Part of a small language model's weights: 13 layers, width 192.
Each number is 128 + 24 x the weight over its row's rms, rounded and kept within 0 to 255. Layers, rows and columns count from 0. Numbers have three digits each. The size before them is the row's rms in percent of the matrix's.

# up: layer 7 MLP up, 1536x192, rms 0.111, rows 1366-1385, columns 0-63
# down: layer 7 MLP down (transposed), 1536x192, rms 0.0948, rows 1366-1385, columns 0-63
up1366 107:153171113130162146155101120145134084130111100120153121176127137096157125103139141121131151101091133117115122177101095117160110150108104090136111092075127120151138132115136108109127149153118147
down1366 108:096124104142171135178127093125134174147114158113116143128165143136105146118133111149118112129126087136105180102154133162139109129127114139104111100150137142123129140172144137126080131163124133
up1367 106:154075155117143137106132153120131153085112141113150132150149173076162108127137127095145134129115095146166098159149140104105134091126109132123119117174175131109135131127127118143132113153146136
down1367 099:142098059128132129096128121140162085126125147091120139125089162072139108157121146113139129108108147139125158129100116162113088174111076132128107100112121138130109082129171111157129125139125131
up1368 101:133097123149129156138187108165137122103143158104146113118157147117132123119124112098156122100120127132085117123095067130171175084156135143121114088103122132159115112119168102112071125108139147
down1368 105:110123168117138192108105147126124134146142119111097094103168124104092138154166123132109121113155144139138078140119115129098139146147107134157147153149119098132095097085144127129143157124108118
up1369 098:113146131174106097123166163104118130104138165143135120099144140129139141163139103112133133112076136116129139132097169167089156097176110123147083155147147153150129137150127143176080137136117155
down1369 100:127175119146078159120068140127110149163069140142124139123116162180134119148132116107135151112126104154089141131134117126150118156144082112069129105132158086141152132147107101101141118148140105
up1370 105:143117100133139123123150137124134132115123119070123116125133136132114136125113121122083125088116104099090116118126128120114110137152107131162151200148164112136152152098076136129137131137179157
down1370 104:168143082090153163167109078176158108102123169118139159121137112123077110104135181131179142115129120122148120096137147107109074158134102170141130153131127131134162142129090165101170123134119131
up1371 101:101150103143129131143144088151125160113131101124165143096119159138133134122150126153112149094116132112106134109138159103114100161136089115152085160114162198158119112131069080120150133131134100
down1371 106:119148123119116084164107121146103151128090157103124163131123110172125143188120155091123143133132111121100133070149115145135076129108101149114111126115136110113096110122121119154144118107152116
up1372 098:113110088129103114108152113126128121115145085099143103128157151093151166146130095125081119125139112119137136132121079076138159104137106131139167078143115136102126081153095133154122103070159109
down1372 096:123134107128146113078151110094105164127106070140108105102133125133153131132162126165054138154126129119113122124162128112182151106127136124140104140171103111129164105124123112117142107133127132
up1373 099:113128146101110138111169122141088108113133128146150092123137127130135160118119148140131121109140141121153111119123106149076087168134113105127135161131137119130147130138140136115151128091113104
down1373 101:123103149147113105106147116115117140113109103129162118175110132099144172097125132128128158167112169115123122092176126105152130086107180116111107139157115164117165129129175138131107052138090172
up1374 109:116116133110133161124096161105170149113152080165148161185090141117111117158145169123114125105153119098105095142106093120166120114184114147148153168104162156101110105158143147125135121124137121
down1374 099:104100119130081113120125139127094123115134119126065092133118120170109125105111121153104158118129094095131050098111097149132114167144130132111141129134104107110089119122154118121127154149124095
up1375 094:124117138139154120126114112114149089089122069130106127157119132135117129127101137112115161128152149130140113160130098143076151118171126125181121156079137154163139081140121117113135126139132137
down1375 097:105090113108150151125126132155136094104133109105095154182133100168135127171137163126138141119148112138141164126107101128147167128119145088155079103139160126183138096108133099115160156132142094
up1376 114:095112105138136161130167102155109129109182105129132116123143174060094145117119186138149157106106109158132138135127127136139159141127135132130121131108128147166158134151169164125135104150110147
down1376 115:146067152093122160134126139094125087119133108100159142155127102113175182112105151221150129130119132138117126150152154132105154172123155128134080127166125106106137143151107133114115155151112121
up1377 117:120097161164137118098137089129127140116102110136123097105145140100169096149159116114083146142096148134082147162156133122129120122127108160107124133146099136111094141159113146144094110138129104
down1377 113:177139081116105110172118148173097124138065082125146165147102147177094118145121119096147126100125133129103142121135111139155143144127085135148112144122157124153156147092126150068131174131089129
up1378 092:080142138144122133136126164142129176096149136096121143169141119084150100157141164154113134084086131143123105139135137150148111147186134110150121145124151142145137126103096106139081114122130159
down1378 093:064098172117173157121119102177115116152066104126169161157133162118136127111090150144137153173129143137145120114144120165120101177133125131116101166127088098104152146128141092128123121118097098
up1379 094:175124113142081064126131146142106114152139135159129111136107163150079111194122191152107159105141120140156099131117094121135110113114118089125091146152142140106148165163134126144145139159101161
down1379 094:148146128108163116163074138139124162164111148094165146119147134151115098078104124142130136144149114117121098114086129093121109151085066139126105164126179135071151136097115090119105142101157122
up1380 100:121136117134115152125149144133129122119170137111142122124160147151155180154110111142128120054127133095130110126151126101100186153143113146152136120131090093115136124162114137133099141112159139
down1380 102:170134143137143086148126181124131167114112114141123128129113127137162157155094126132120138056128131150153166113095136150153131122067073131142178118095161133096161119107080098100142187125140105
up1381 109:183070134138111130124106100135124152097133123122102125119135198108111129105146151126179108113149148161122150166147113103136136122129136090118113107160089127121098139127119115147095076179191096
down1381 105:151102104134132130134102140141162172112105127166147121129118132115122135108111110144124140117160102098117141155132096147099102155084209133158084122111112098136151103172145098143125095142110118
up1382 114:149128087136138163112140171142119126121103113114134102150135115128110139129156138093139127139095153093137122176104139141130141165135125142155126096111131122177097112141148101170116132108165130
down1382 111:118144118114162141152111138098159148176156112125134118094184123087092134148164154150084168142156144122126164158123178132138112154171116169109133137157096119157091158162182106149074139133141129
up1383 094:053106124115132122095133095137144120100173133108143138129140161084124127156171169116113150132168161105087100108116102135078133158151116149148151145082170097148135095138094120142134131117160137
down1383 098:086150135136100113144066140117100120134116163136074104099160114086117105090116116132125139108064106110130141123133105138152104115126093095138104120133155181129133140180110101095110141102155117
up1384 102:119137108122111147109145099148137149141149119087111087110186110113117136124124127146119141143112112127154128145134137137120124121166110082137094118104140149174119086155096146123154102125134108
down1384 110:111170145157096149119123150137147121135153118090121160090125120149159144135141142122137123111117137115129115156134116135128086143121113113104098067114109099092136155124102107133097149136138138
up1385 105:127097158143134152101148098107122079080152123138118119195147173126111166099130141106129154126130161196112144131142113146179126113126117111174130100108128159176108145131125102119120116138127132
down1385 104:073127176107135160149079154096123117119162138099148148122111122111111144103113203142139115163089131162135077135130118142114144136143162126140124144139124106156164106120128107077114145073121153